Weights of a small GPT-style language model, trained from scratch on English Wikipedia.
Size: width 448, MLP 2688 GELU, vocabulary 8192, 43.1M parameters.
Architecture: LayerNorm before each block, learned positions, no biases in attention or MLP, untied embeddings, attention and MLP in parallel.
Each number is 128 + 24 x the weight over the matrix's rms, rounded and kept within 0 to 255. Layers, rows and columns count from 0. Numbers have three digits each.

# up: layer 2 MLP up, 2688x448, rms 0.0718, rows 2305-2404, columns 0-63
# down: layer 2 MLP down (transposed), 2688x448, rms 0.067, rows 2305-2404, columns 0-63
up2305:126112113142113080156131145085132138113138152154108142130116101166136098095125116136132143144093140043081122080154141101096147114120097124119130111137139127119167086136133129139106194094074132
down2305:121125116119128165072130116175124112152112132105148106122121142103134134158124148119140115124154129180159145146082111150136133127124155138140137125106128121126102149107128124115154082172170144
up2306:123103126127126127156142148135125122148147130117143141113117129117117113127118129131109121105133130116148130116110148122115146149112126137156131135146122138128108112135120112122137111128125137
down2306:132078140140125133130164152163128122139136127105138134120122145116124137119101155142105136115113129112133124118098171149103134137124138179161126115128128135152110133127159123098160123153127122
up2307:082181154118057138144072197116182096073108132106126068116165150157091123131147071156119150078136082112132131143136101089124126152161088123144154139119142116142154149162163097124131103153157136
down2307:175105139138166127132177092151091148165149140132130178140104108107163132110121159140142130158114138162147140109097127133134124099119157123116117121129099155095114128110117129127137135122107153
up2308:117110140119126120122109120129153149138150158154140104121134168104121100118142116127105133092110136135115131105132137114129126118144132140162140115129132152144139122135127098142130144096162101
down2308:149096156096147111119130088115101115125135095148125124141075120138083101114138101125109140135164122154132143142103138113131156114141126149142136114141136142088129096122105108124126107124089153
up2309:148145097122141102147093117132071100123129139116122140099145134105132111136118115141089117140120130135157132161128168136126118117094167096117136135141136107117111140111098098121141102138140141
down2309:115157146146130111126114134143131125102150156140157114087151163085105126117138134144120165072119139181124160130135174119107133146117177112121141130122129152111106134108169108115113140126145114
up2310:160150153134136155128127117145190132115109123143106135148089113111125096126097127134160173119122120160106093138111118126111166143107121100139101130095139130134121083135146144155161122108150144
down2310:108123116105106106109111136142055148142172109103139119119173123116133152124160145099117104149146146084165148120162140133134108105141133159145139112150099108122130168119079114084080108118096132
up2311:138119142149088150128104146129137125148137141127100089152133088114085099195126180147075076143154120100131128097150158121160172131110160166169127126166125172156107121141133090133146130096177106
down2311:140125125137176111136136093148126136110129100130150154113113167141174134096110092104169169111111145160119118146129093125111110118119100069083148136092137103085152125119139139114106133136095162
up2312:127114117111134089148162207170154141082140088150162149155143146119122114138124153133125089134147128120125132058095163100157162113137173087133124073138115137132143151146131119164095125110168156
down2312:122137148137104149104105066088104145166121148109115099088124132141130132111115127120135152090129140108124115167124118143081085115135090171146118178128147145127103128138152144101138141140078072
up2313:125091124143165141058117107129117111161126131119161139097125151109133152112114133130105122132163185117154137173116107135091094184092121103121141134153141115144136148122111112161116147096156129
down2313:130159150110115088192134139114110132108147144123090088158139128142115126149149111114154143129094087111094122083121145126162162085146151151141116134127139121121127097127165131093155111159105137
up2314:145142130116202100129115092114133147165127077136119160101132166100137093148145109131092160129148132121159108143143099117154106134106129107091132142166122146143107121144126137118125134152138132
down2314:142124125149067147135127167162139110107120167131147107157112082151118130095134125134129119112118140144126154112113160176108132135162133121136107119091131119127142129120133116151147115123148123
up2315:131178151116129131137129151079152125109122132107076104120133079123180136160120121136185168120101143140108131134124121133159116164188144124139094130093146067114127112131120138112132133163104095
down2315:117104125163157120096136081173107136195141121157143130126123149143125097104119115170092097113124160088126169089124112135086133090086137149104157148151148170127143138149124132119140138141130151
up2316:114154161115105130080133147169122093144115129145121146108121147138075121141124079117120169113157108150153100166150161125108166111171143120182100161117158145135148088125151122107119168154145106
down2316:159104092126141129194141094151142165107134135111112079154129096116140134121133175123135098143109137108112183095117105131132112140098120126079168112109090139124106150131122134154150089110131170
up2317:063117093129086121116140121123090093112135121141102149154141167134128158127105097134128151136175144076104136113144152131121115144124132124111113139105085148111121094104158159137144124136103125
down2317:189129127137135138131122140141163165155134130120152120092120092093127102115145149115137094133103106192131109145128133100127118158151132126132115130153159116133124147157091125124126133163140126
up2318:113166117166129119125133104137159117110109085098176116126126137179126135109114172122161138143116126201115156142117145149118187103122133112093104098126169152151127106119128081097093143157135119
down2318:140107136101132138138112148138108133134158137144085142146130111073135139149154111118100127141147123103137103106143120101150101145114117142152146163124111094090120151128144173145162116114107148
up2319:123130139120132128114123110128151122104138130133134147128118134102115158122102134099114131128135165117107147138110126147102161104125126116133132108099115137127139114127119146107110123141130114
down2319:126158140105143111115143107119134125128146156132113143129117117102138173150105089083100128113149152124109159162115115164098153135147119093125157116107127153142110096130153154092122145108124116
up2320:155154114145100133149133116108119143123121157141131148116133114146126107103133129122103088169164114114154162151142128107168117115122113089129126141149148095130123148107128106136125126150119128
down2320:113141126082139102103179126082158091120133120181142105130132122140140126084143125136132134123126123156141129138129132146111118107117136121135133110095112135214149098135075072121137123121166072
up2321:148142118103132111135082095155102125132072065121144123135177103154109099151172100080133185157137135129145146099132075183148159111125135088122104122111148135158136110096153076117064150145149123
down2321:098114137164121152106148156107131115137153180110106131122122142117142161118095145162119100105124108136124139143124172067121115146145136165119138113119110138084120161139110166122160100130107112
up2322:170089119144104151101136122096198137130132117128132157118148101142129152096185181165122100141107087149136129165194105077145094145103153117118074127118134080138166093162136121134131119087142112
down2322:090146120111142102159159129155077127122129138122136113139102133120158102147089111100125171129140152097092147096092143182131143133162121138103153125116118171126093150103123117111124144167118141
up2323:145165146133163123092121137136148117109141145131126117132142132116084097128145131127118149127157123146136121111110139131158106112122141103149118145150112118143147124102159117133123137136153130
down2323:184094086115100141133100107103124128124153120107094093087140127178116127095105152118121135116127086140123143137124122151075126132143132156164132134142145144122123111106096143134130108125139137
up2324:095103132098133135155127101134133111073144086125145096184128117139152099125100163106090096122085097206128149121161078162124134093144154135125104143141120113125145084147131112152134141095136130
down2324:156129109174132114089139163136150153162124164115100191072132123126089144116130105141140170119140137064138099110094170096126107156102114119133118103113142148142108156092117145125118127138113124
up2325:101116109160135120151141113086132192130125077086104161141159152148119134118167134150117122142100116138075096140152150112101130130125079133096101136106159116131120106132147135119142154142116102
down2325:130158155118124152130095124178124094132121163161138105126108107098133127129096111105138145115145148135151149111106125151151122124119183118155116114160136146099124156123124116170100113117130138
up2326:073119155079106099117107090101138122163138135134133133133194151097101175142105176118111107093129137141119094121062166124139094132164132127128128084124133148125136150108099119093127134146120144
down2326:130134144116163149145143123097110154140178115138184167121101150173134148091125151123097180115127112118187138107140098138138135116139096142135152196134133120170094148100170117143098114134150161
up2327:111142130113102149144129140107132103122129159156132142137125132109168111106099137137150112108126077109094116130124159118125105103126138090165127151126093125148103121119162112138148133112100127
down2327:137128146157133126107138098140130118121133122119095102144143131130141169121123111135108130128124159134154118135147073136108140147153116136105094103104157105125158120104101141113100125130149123
up2328:188114096146175132123159146119076110107162102130182083122119137087119101129162135097106154108110125128102142108151096150114130136170079094140141149126142065116158141144107105148137147131157149
down2328:080137158108084090139092095141161155144110146117096166129122132150138153139094126162139110118122148115135117153131158118137126120091164169124107125136127182133118097107145159103113125105073142
up2329:128143154142157141122110058128123115121134115147190121135121160152138087132136092180123195116110059155113133116130094093097134156143096111062079120123099107126119134107120118085181109095118119
down2329:117102112136118123127129188129140153105117167111067122117152094103134154110112153097137085141130170113157136142133150165162113116105176125173160165122144138121128108124130128140075174184150148
up2330:150142106160162122110135087138173105092121086115123158173106085084116164154180175182154137113144124108091118161198122174062111147153127112134127180084125102086188130124092087115143147111073142
down2330:101121154083116116128131162095085156166134164135153120082134160149126102111108090077113129155098145142147098117087130091177130137126124147110143084178151156174112141152123168142106114118158115
up2331:117124123125143140126121099129113106130128149161131124125138141144135103148117099127112136129131123112134137153117132104142138125176130137136141123125132098137100131126150103099132134140114149
down2331:122100126152126126136142112120113133144130121131131154123117145115157100131135086106062140123143127127144106136098106109129114092120106125130103096135140133107129128121120101110120138123116165
up2332:142098120127138131140113115165118128130148125158142092089134121127107142137150154133085117123113162138096143117107121150109141099104168127123146158126111164127101154140145105143095153139166112
down2332:110129124108075137113105120135147111105114102135114126155123144152138151144128147105108162156131122109157104108129134107142118137144066143084101119134133093122159094149108097142135121185100154
up2333:092115094135139147102131124166110109149094128151144121090141090115124084143088135147101113121127132112093124115110089127117146151127112161132135158134144128122141153133148106136154138130115108
down2333:152133145132102109142135118117130128111133127114064146168094141136148132112160116105133134118096117138124131142142137117131099106122119099119134126135124128118135106095122137142110105140142134
up2334:135087155125142138129110167118108100160128129166181134096120125111092127126148093111135147141174140104110150144061180113148168099174165115191137144122149101076120130155145098126116146141140139
down2334:131144103149135152118130098164145123109108124093084143195161118137171105141115181167143119145113136179145117105171094140123093165098095140054132119143122169171133142095114138128160111130145107
up2335:086105130122157152133159135125152113130125140155137145113125098143115113122121159103125119147152124141116159115117120119137135112105129146145120133147156136120116149115148111121147111126099112
down2335:120114122115132114134108155148102124104119121091127111122117173138107094122105129133121136120103133113136119134161143102136148110126147103117132126120115124108121093122111161127113110154160164
up2336:156105121137135145117102139154109103090126132149120160106129116175142111114156138163102166126151103128121162110130094132121152144141095088095093130164172119126117118147121110133139148127108096
down2336:133162129159138128114168158152129135131151115110098156153171122145121142148146138140115120115084141113170147103115124138135109142146143101110157098117092104118138157138130099126144116165166123
up2337:147112125094076144118166098187102167128150096126141147120145117122118151116079118083139086150112134135143153130111104090126097133170134099136090119160135104074115121144147144149162136154160133
down2337:110138124182148093146087168118115067127100177142108075162124128133148110100166118138135160119162136133148127138136152156128153137108116139120152128102122146177135119113115108124116138110081128
up2338:130114080119116097095147127099156091119100130151104102126095108099170096099117135111123111115134087110116114133137105105125124160152093114094154137150133104149097151178123110135120121116096112
down2338:151130173144130186138121105144076159112147081096139157113146120147090141169136123124117139170142186147122154121092116130119111068126135148148126112119104130111143104066142149131141126122162149
up2339:128156147141121123147123115132140135122122128131119129113137115098144132131118124123116121118147146133129147131131141119129146121127141114106124113127110122130125122131121110127101134137129118
down2339:124140134160125119155126123140127133117127126150125133127149138095139123160106126129130124145142154120105153149141140117133147123141125123123122108128122136154121141157138094117124142138121108
up2340:185198140069161102129076103189113118101118125123119122126139144117105167073156170118127133107110094123125149162138166117175153062104119121125176085105092133123155143138149161125156111168172132
down2340:086087122180095140117175162094129138147135132127126147131137094131154093176083091129122141133141164116123102091108110129071122180136125133119077170143144125138110119088126107106077135114095125
up2341:188119133107141152147095135094093167132146130154121131140142225136149099106113135171153131148127153174108137129147144119159135127124095126100127098161128151134145102145119098136155153102105125
down2341:102136133128094114121149124147153117133135106111139136110118059129129136152135142119138126103124105115140125111117108122108118156118187134140108161100111121132135143099148157118104122148155119
up2342:125136092105125120160111152163088104136112105127127148102127151115129146131107125129133162135139122143106117139095118130154123132133147107091140141115160091152117114152104140130114118111165145
down2342:139128176137151153098149127116159153132128147130103110134120119130127118128120124121116105096125158113166127112149157168116164129126084133160131109146112158093134136129128134125134136126120137
up2343:104154131145134117128118122121119131116146102153127121098147124127134099089115136124073157123154121106090084085141137143124105143142155126093129144096137143126098126112141117167154132144134128
down2343:151126126120136162133130123131134113162122134109147130140128128142123153154140124121152129129102151147156145145126120130120129123100108110159117136148116120151143143137097125104108119122135114
up2344:142163143099124118108104188147103168149134135130119120144185109119141109104110121117120151167172131152123188143165130100141150073120122155124048146171061117114130153098112114090121118172119114
down2344:115110112139128145172144113117138113121137132129153145113097141161129156147152139137105118127087113107119066127119121171122122166155143110133191106067176140126121118161150132170136127091131155
up2345:108145132086184114154110124177118131123138152144102135110144152163184105128120120151107128148130105166145143117107128141112111132141078116123133162110133115114153103130146099111120132139092139
down2345:161116139121151135092131106122150156145154089145127129151106146105104124119136150110157117158127078123127123127138115086153168124138170156107093159130121123133127140124134144115105144143130129
up2346:085099094087106122147139141134110150155110128134147157126137137161172106114132104117094126110084123079112116127115119120137110114148106136116132107099120162139103103160143148166112082146107120
down2346:166148128149152120110128138089138123128158128119106101128122141094110139129146167122151106123155114159140136149153137140117125153120141079116126153150118090100123136092127112086119172120133147
up2347:052095162115157160137155106133149170105141124134106128147107136107170116120125098165172114139208156149165150142123159138143128159110100128102104127115136138123098132092104154149098129138100076
down2347:166167084155125094151100153142119081148122130122138128092159111152129139130109147102109129112069103118106141119122084136116112101135160134153139103140113117131151136157144114117163121113129163
up2348:077122108116086134118165118143073127143129109073177087101173191111130101138202071139143120141129128108081138087109095130116099079133136112134171090130139173131109145079115083115129110160146135
down2348:152146147129168123139080111154163113125150142183091176156090081124116148145057165108115128106131126145162105169141151145165142158148135136134098147146137116095133133165144151150130125110108102
up2349:101119113125163121110137138133150095151135161088121172127134148084153095137139100093184115141109126128132151114135159132153142143143117105126135091149134199115169136130137133083147161187131095
down2349:137145118115115116141127111127112159117132097140141089100124120137111151124113135156108141140122159112141102118104096128105116115100126163116120163113130083129094106141130141153094097069118131
up2350:154105103122156113081160131139156106136114118132172097116105173143167143130112158090104158117144121103153099107133184131123138186157126153104199130131166097107135103160158132149145100119190114
down2350:090134139133107132184111126138103136125151132119089153135152100101117108130148152145150129131088151129116164159151093149131134093124122128137088124147110156142134142116110131134142160146084136
up2351:105129140133152084142137123187104140128112144124130127134085133109120142139100137127150172126104147155118115096111110091152097149110137148119146135117149098130119139141144147114123149111123117
down2351:151148138137154106146130117140129163130131131104125112148140113125116145129103153125126131120113151179164134178089078118156090115115159133111203139095122143133137120139160117127083105112170123
up2352:140124121094137125198156128181093103119105115174117135079140115156157129135110083142145153083169116149163128106158123125128118123104119111104140121118161149107123139159159112130088123127084128
down2352:110111102123153083150144097174134120083141155158112119124153051144094097173118159117092106129159124120083185113125163148132121133153109127111187118135120092115177134134238095078087151132089120
up2353:095116138139136110145120118122165119129127107135119128094100125143099157145131170153146181124086154126170141128095154150106128138103122111099140085167176109145128145117121142105103120120123128
down2353:155155151102140086187113134085153107148091098132123141123157115114122167148111135145137201148086158134187113124109160154105113175121111106110109137156186108116120125124102134127080122061095130
up2354:120131108134157135112114134115155080114162142085113103094141143138104146141095126133143128115118129135148159098124098136119133131141148114171129134118133155114141100133155145114137097085116110
down2354:113160125110134117141170119082130124120095128121114150144136107132079115134149135141123150132129129156135117123099147110104117132140197093155120117185141096161135123133092120093136127104128136
up2355:106150145153111126115131152129123107152140165136129142088092120120121137106108163122170143146146136118107119121084140132122130100113124142137112165075187135135180127121125122103142136134120120
down2355:154114099097157110133121088130140151110107116123132116197145141113140114136139114130079138120108114122146116138145113139111101127137114108115136114195082120113078128113132134149122133126120134
up2356:109128134140138117181099084130113130125080145167105090139125087149149126092154087126137085165137084147133117145119161149119112129111142138109097165137157126162128138102157108106110129126116102
down2356:143124112130145137069133154140128134140160123104152141114123150121126099153107165154127148124130172119136141112135073146118151124141091099142136127111110113095109119155075137149167122135124168
up2357:130048070127104166141115118098127050161157161096133130112104136153134053165153140103066110129140104112114135120100116110044154155093109161097154095151105097153191157094127155183144145137150126
down2357:134180180125147087125128130130106185088097080161095109138122104108111186119115106145159137121099137148129100132169132146201102116167131110149125169097152132115089109140119095079098125098106148
up2358:129122110124126119145097103129127106123112141131120120128131135143136141129143133121119135122141116128129135147119151122143112123117088109118122117117161138118147122102116150127125143106125119
down2358:118122121122142135125110112127136136131151118156126110157154102124130099175116146126138123143154112116122155088142139150155174100140139156115116122085108112158120149128125134140113146126151140
up2359:137142124148094132112135110141111101144136138091121146133123143158114137150125096117139170164139118164132085136119126141104141105162141136120101162134141107155138142090091147134141139136109117
down2359:123110107095132150139104131139126171123101130164137156152102148087143141148113142144144123121126131110126148100157110119145141186121129118124139135113099121107134121137158131149133142181175125
up2360:110141128115083104110123118122119144148108114145125160117150132162180126109093182093137107092157173119145157121159140126141174103151162125074098095131141163138130108126129159136113133164124091
down2360:123117127126172151110124135112133124116145116121126107146093121095108119119174095162130164151115080117113071145118138141113107116120082116175115154153086142117130156138112108139133152120127154
up2361:148125152102126126144111146162113145118169119120144124152141139125127111115148166195148156110113144142108095139082175135121177137108127153175149167104149129130116076179121125121150154128097168
down2361:116116143160134107115168118071164109133088131102077109112113135177107151136116112124081092119162115128110157094088102139119098116182140122107117118130105112112124154115105101131131126127149060
up2362:065108138097118137101139117124097195081150113176142125082149106126152187103103118107115112092143173151158104114118127103174114130131121113120136105200081143156178068139141085152148106137111120
down2362:169127130146140125154152145105169093157103123076113139143126116124101081148144137150122132138127089102097140139141125149102149105128116125123094138086187110102083196114127158089121143100156134
up2363:117119167096112127150118125132137152158133127130089126121120123119121128128102123145142136132137195127152137112100128122133098177129143107105093142103193123113168077141149137091091125120139142
down2363:150126114156122134114125129135141117101127131101170095140119118136135152123145122108116131129104072139090105125132127131143144099125090166123165140137069121123105152122103140155140121128112129
up2364:138097129108130143137124138136116116144112134138113147127145154151129149137124151158117130112160138122149097082133116095140097112146137121092095101143155125111153126147127116119124110083142128
down2364:157068160134137179142086150147140101144133104137127159176143176168135104144117164169145149120109121107125089076114111126145101127146100123114113135121184135103150121155152128097112129082167086
up2365:142131138141133130100127147119125106123106131153137149087115126117139084128112122112116125139125108131116139156111152102150143121108133092108101097144130110147133134128136167159133162108134159
down2365:127113111111119129143119117124135153142167120101127133160131132140127164130143131135122143106139164132138131092137096147124103130120141163129158170099130141109129123134138096105137097159116095
up2366:118133122139127184112175149172165110175108104166105108112099192128134165127131126149129142176138147114095132145130113169114079139166135061147105102110079088121194139145102149141142171106095091
down2366:151131132095131096152102118109095142107133166094134160143164091140141105133127126121136129095123122148161136120150132105154168137108113190110148158121149146137098124103165114142120114150155166
up2367:159153141102110192065152105134108137113116131126153086094096151099138149173145125093146122114066145076135085149107159109162149072159114154120120135122180158134124128110172075113112151141098160
down2367:125093121158145083187116141133161120107144126125126173137158092156134125105106132147137137120175107154123129095130117167094096172099162104138148107122092119146111126150102161142116110116159101
up2368:148148136121122110147195137131105138154111115127117172173171094117161140155155140164146159130158108104133119148134116147108108152104100110138117112092108117167113154096115118149127110134128152
down2368:167114161189109122104208142162090153150097164143155153147148172105147137138144128151111141119196104107172147168125119129140116114141135140095132137118155116153140139119110113111127063133147152
up2369:113115089144140114173175124116108101142134130104128147100073103152093132135149162206105130153140142123164120124124138093140115157115155113085145122097126095149092118128111148125087120092149134
down2369:150145157089125132098057148157141139101118132151127083154183144115165122112105111052130091106134133130107130146157115129102130123127097154160104151170131151129158134139137101154154154167134123
up2370:158136101092123145105127142129125122112117148125131113132138121118103157116107152119116138116140123110153106151140115147109141124133119161132143120127112124134100159154107122125116143141141122
down2370:168128109123119109104085153132102041113149098145154098133115123152097146124114190154106139106159115146132132146125130137140109134143141133172136113080122141090107163105111131110144127147174099
up2371:146142123155144140134125128129121106125091133096165167132191106124116123173133122077168153094186101140160118127109131140126153146118138102171129091119092146141109113139128078123131133147129148
down2371:155173132088145145155103133160143117128116119112153139130192126095164127071150138125155162128170137130099049104127104155203114080100141130148199117143116154117073074090124124169089111155160100
up2372:118121090131166147174109155124122143145127133152130148115118132142130082134109130136069175105116104175155121114139148142105114129123140107134146163120115114147080175131105129153102114148112145
down2372:124133125113147142151112163139111137158164131132093126087122125138112119163120125161067221108147067162151134130160179145140102129109136124140156132131116124142147138125136150147131145177075090
up2373:151167145096122130143142123119116123132186116116111155105126092085131117120152181181105116098130148126133104149120123131087176126096087131122098110127102120092111164130131113129098169133125150
down2373:093089117166118089123122127128135138116070132131148073129151138167123144149104085094129155158133136135111136126132144115164108125130150149130134137123145127195143094141102164099163091120121119
up2374:126129145107135150174112143087155171155060141146190106161140148107124168130174128094140142109112087134124123119208099102144122155116124069128106155107136102123140145108128146100141160095107174
down2374:135112121140138093081133112148103101119173101100085158103103081162140111101068112147131122150156167131118111128058159157117138091126097179101119110132121142097123099145103087178152094152128075
up2375:157113114107126149125142133157120144145089133124159107126125129160131115112171147113093186090137097146137166167100111125115102153134143142123105143098131147120092071114149094137118172122117106
down2375:100142119171133122121144113112135100103144127143105170156147126094169140155082095135127070186112135102113097095157116141145147110099105155118143090156100113126177177139135174102135099132098135
up2376:082073132118112168111142125089132127143145152115126095167139179128127169159092147183086128135111102083100130123096122126119181181103130107127113119124093145101127138182131192128162123146177105
down2376:160141130148133100151116109165113141121128104136122150103119089120115123087155134094144133134147151145151126110152121141130116081160138136125111143125152125150122106090113094134109138118081139
up2377:069101119135153136117158042142094169131122076090089146162106157123106184112141143200149130155072120119151097148142115108112071157158110126206090126101133088136164094136138156141084132115094081
down2377:162146144122131104111108176130179100137142171149133114106140098115145102155103131083112156117160152148119145114110136155136173103106143132093131114127119177122111152104113110111150142143138150
up2378:119119143123138112161119133150137090129194094126115121136160089090134123131117116098119125082160180111098146145127125163130111126108104134107111109132104165152137127112159147088103179145094103
down2378:124138130144115152076146138117119156130091137107129110122102163173107136133117148146147138152079088155161118081132138129126132105136162104156111140117161104101105122144140107172125091102143128
up2379:138126160144146104122093054169085150105143146117167124141127106168144132138070146123153100132111122121144146086141111189173151111098129143155103135066100152122117186055131104162088126136179091
down2379:088128069127104150117155164092192106149122112114089131123128131097109133132153100120105179133130163151118112138100145109111130124146131105151138137174167111129121105152109134136127131122072145
up2380:118144124138118147105109106133162133171135114095144128152118138158139090152178114114119112158118134137147124115164120143135142145164119095086119138156105157093142112154143113108090086150119103
down2380:130101130106139098132153140130117138097132130165118125116114120115133164107090133143152143096115125113104126158089115112119127107095127158154129131124161131167125158104116139131154167106131133
up2381:154105143104132164128077120129128121135105149120161143094183085109102097080109124122137096169174064127134189111070152143163082156173107103127148089121163118153148122118117090126194167127136171
down2381:119149111144139094161169136127144139116130123127124117133102158151143141162155124114116189109093169128120093129177092113090144097099156145117100145138107125095118131135152135131076107141148098
up2382:151136162135154125126092134150132133139148162143166146138129171126157100126123128141113099124100057092136120134112126134155141117146126128131122144139124167076118136178119114100110078136119095
down2382:115127090117136130158157132083119131113134094142098126131134079125152136120146115120141144140152175138134148140150097128114120130109122097126130108138114103150134121098139107144158157123143156
up2383:137180076135126127139072084112137156112118118135144111104111164162131135107088139139125123144151119130147138151147134104147136111122115187085098165115136147161096124103126105137127126130112112
down2383:124059158096111113112158128140126080132116151139116151162146117109117127147163109108102119108110124115110108095105116134098111142153134104157142102141126109113153148159145115132134113109144162
up2384:088138159158138123177125148110081109118125132152116128135102106128142174146086147102149151118082122144132165099073148136147107175163105176124098140100134115142110101106151178115119139100116152
down2384:151135115090120116099127120130183163141123118120142112113142136140107088115131098151113143131154147144139084159173124111093139076103112076134166078144130131096134137129095106148135112180145146
up2385:117138102129158095132160130170135122123123112141111137094131178148100166127127158190111132139097126135137125106112138129110117110132117139157149117138176087137139120131156083125126140167145140
down2385:118108164113112164125091130093152147122149124128114114151122086130120099117122106080119115124150128125115142146154135126135135137100127104109113166108108161105091126132120150124138127095105099
up2386:112103147163171120156101098114134119107107132161117135150135102136151154117090148135107108153169139159126133121145141157138106152125177132076090126141170091113143106109132117136087155135101138
down2386:116128124082114139107146156157114137112112127097156138116128135116140083109161122128133132142094111096103114137134134110120132127125074097190161159111099150108130154146127117120150124156153107
up2387:106168138135125137137145150164125172141168183148137140120121126094102095138168106167100150140185159118153083146112138113066130145166068141155142110105136120139131159119141143119137105155099109
down2387:164109126126131112125111117107140113129108070123128145123141144173170181140104128123161145124093109154114158101141108128141153103126187109104105170130143128123124121112111103135116138113162162
up2388:144113124136150116127133166109119125147123128152098161173124108137088133149089099106081134129113109129146099073133074155089161124168121098167123131134155145109072118117153197133130139147091140
down2388:134143112107114146115104113132132123105121125122140114093150155108156106105152164130147150132130146127093146176102184091143083132071154173126135131140105122158149131144106061122119122118159099
up2389:186124181136154127120146138116161131136115113151082117146140153202101131125112106088091138113141116158114138112112138164167131152094157144122121121142141106114138120068151115130109145130160118
down2389:077141072137116142117097104135096110142157135107174146117121098065147119139147154146169145116131146113145095117152119077103137081167117080135127103128125154133099129197125130118135110128117150
up2390:129164146138146177138121132142127134125160131119108083143082127153140163128131163104133137117141116119138121135143126135148132118116127102145085126123173122139153086113144108172126116146172106
down2390:129097121130108074126138113128129127149105103152151151117172136097117100127105128161120126155111143109128122113087116131109106138132126152125156124142093113115115173149108120112130149100099158
up2391:158146113135128124112134125128152124116090119124101114116146135128104154147157162121174131145124144147116114136107123093146132109140129160143164100132143126126143134137130101125130123128111149
down2391:131155122168122075106157159116129088145096110104109113090172119082133166140156114139149130172141176175139129138122148127138128121144118144129194151138188157108125105140129108105170133145109126
up2392:148152147139150140100108118172143094156144134146116165142151126141135173148144139109105152141102116152164144060123107129151125124115123104136079142094142112122102135086152114122116182118144111
down2392:123136130122171118152146095112154103129112160119053114082130097175136138155162117129118112138118070144144138083096099110128113162116109122148122122114121151149096159116133109114123183104157066
up2393:111140127136147133112113099178091107171116140167098131137142136148122083174129116168128129106140124148121152137088084147123118127147126091086130117134097123119147156113117118112113113122136149
down2393:131128119127110128142128148100146140098146125091147143121129112119144168089136133095126148127118115119130101128150161131144134123121111155173129146125145125131113121132134125147132151122108142
up2394:156101059064125155122102103147081153130134187126149097124109155172138115104147130125150104121106131125122132130115101113169148121106107103114141173125104126079126110087179153131153098110133099
down2394:107149183163134094137109148115143113141116057132085155150145111113130124138123109142093171152131129121130134143147153151084112160154134163148116118105163143163129128161085118147061141136117149
up2395:101122157156123143134118176105123102110155128143119118109121137093114107147132101131141121071102150157117134126096159110150152128151153156116175120156099156136119155123122154149104137137139147
down2395:104143158167084122107161147118142139145131142159089149125127125100146123160140104144129137085135146151133147133107171138111142108140156148075164105162115142115144169102097169134120139144140115
up2396:095139141137131107149136117172134098114133158102142114131143131113176128141157075083151123150174124155157123130131117076134105115095122152079115135090106098157086125136134186217120106092098138
down2396:151110125127111136107130136114113107148129128172136140117120132157074126109084179188099137136102143104083125106138109186132152106156121099184138108143134155109161126127130080050129158143142130
up2397:059133170140117104198116126128109130093129109128153135105137154141179124195139105134140134164150125147125116107097149152119136156096149128134156133133137133145101109104104112131068105149178087
down2397:204114082123159166055142125109139112161141151152115109176083123099101127083117121131114130110132122121139129124157107114152110098153120145099090125115108133109149141142146138143168131101076172
up2398:096135079124102099142135124181107090131162124119146117097147145151152123124076124149172119085080155108170122134125142121130107158127053165136139119156160122108121097160153105105162130120127096
down2398:109154034079121157168094159134120103133147176152124145112139162161133139142108132150148149070116142122129144152156149137112141112139083189139119100133131070093117081120068089088179090095135118
up2399:112140147110152084163095118161104122139132124099117115129151149130113126134109183149099128089060108110142148146102120098121154100123110093116145152147136104130092063114120115105169100142098207
down2399:148108113147106151090145133097139146106104139154133121121110114139157121113151086109143149150152143149103111113166125154122121149131135165115117123104135148163171172142143142149103176116153067
up2400:146146118136114109132114130072095146109149115125154158155151186157121132112144118158094151142142065148107106137100135119097118110110113097098120122108093142173103146141137141098070114129129137
down2400:117118132151150148161135132151131135140127143120132090093098095088135107156128138107157095140128173101168158107166114157173137150150147162127130138144149118082122115097130109177187127152117100
up2401:149119143115132091075098150143154130096155134105117101109146111082118130181103129152115129109137186112101138147141164146107125109097177117130119156129157090124114092140135123125183084173117139
down2401:135153139151129159167143092119117117166088112152148154163116113186132107089152139107147111152151090131150115098137078113140133148151087126108124116128106142124138159113122174128089175123140118
up2402:096084136143125131122139151085122128147148115116099161127163164136142119090147116075116121103133156091095120160104148135130138112147147132131139126143109161121136143141147138126113149110121113
down2402:143163111120124152137140093180129144140101132156159075123090096121135106109117131174134116158144114130126137105134099121107120120124104140146127129122154113136126118132113146141158114152116137
up2403:133155136126150122150120123096140133126131129129148144118122101138151114125150134106145131132137155110106130151139127098125131144150116123120148133122122109122153137120153138107121149141128115
down2403:127177137163133097147132131112148123121122133179118115127110095135126124145147147111156129127116161152099108096147112116142127156169124152145131134115126104115155128139139120148116134148147108
up2404:094096140162121124167155108140170108152087127120173163139155145119104117141128132098123140140113131153120156129136084091103158107133152164096138155134102125113131135117151131145150143131117107
down2404:131151122113113138104129171129077170125129128117070094086080128146124130128132121143142133124138108122121108123111151169130107160129117097167123117138165146127121102161102118127117116129141131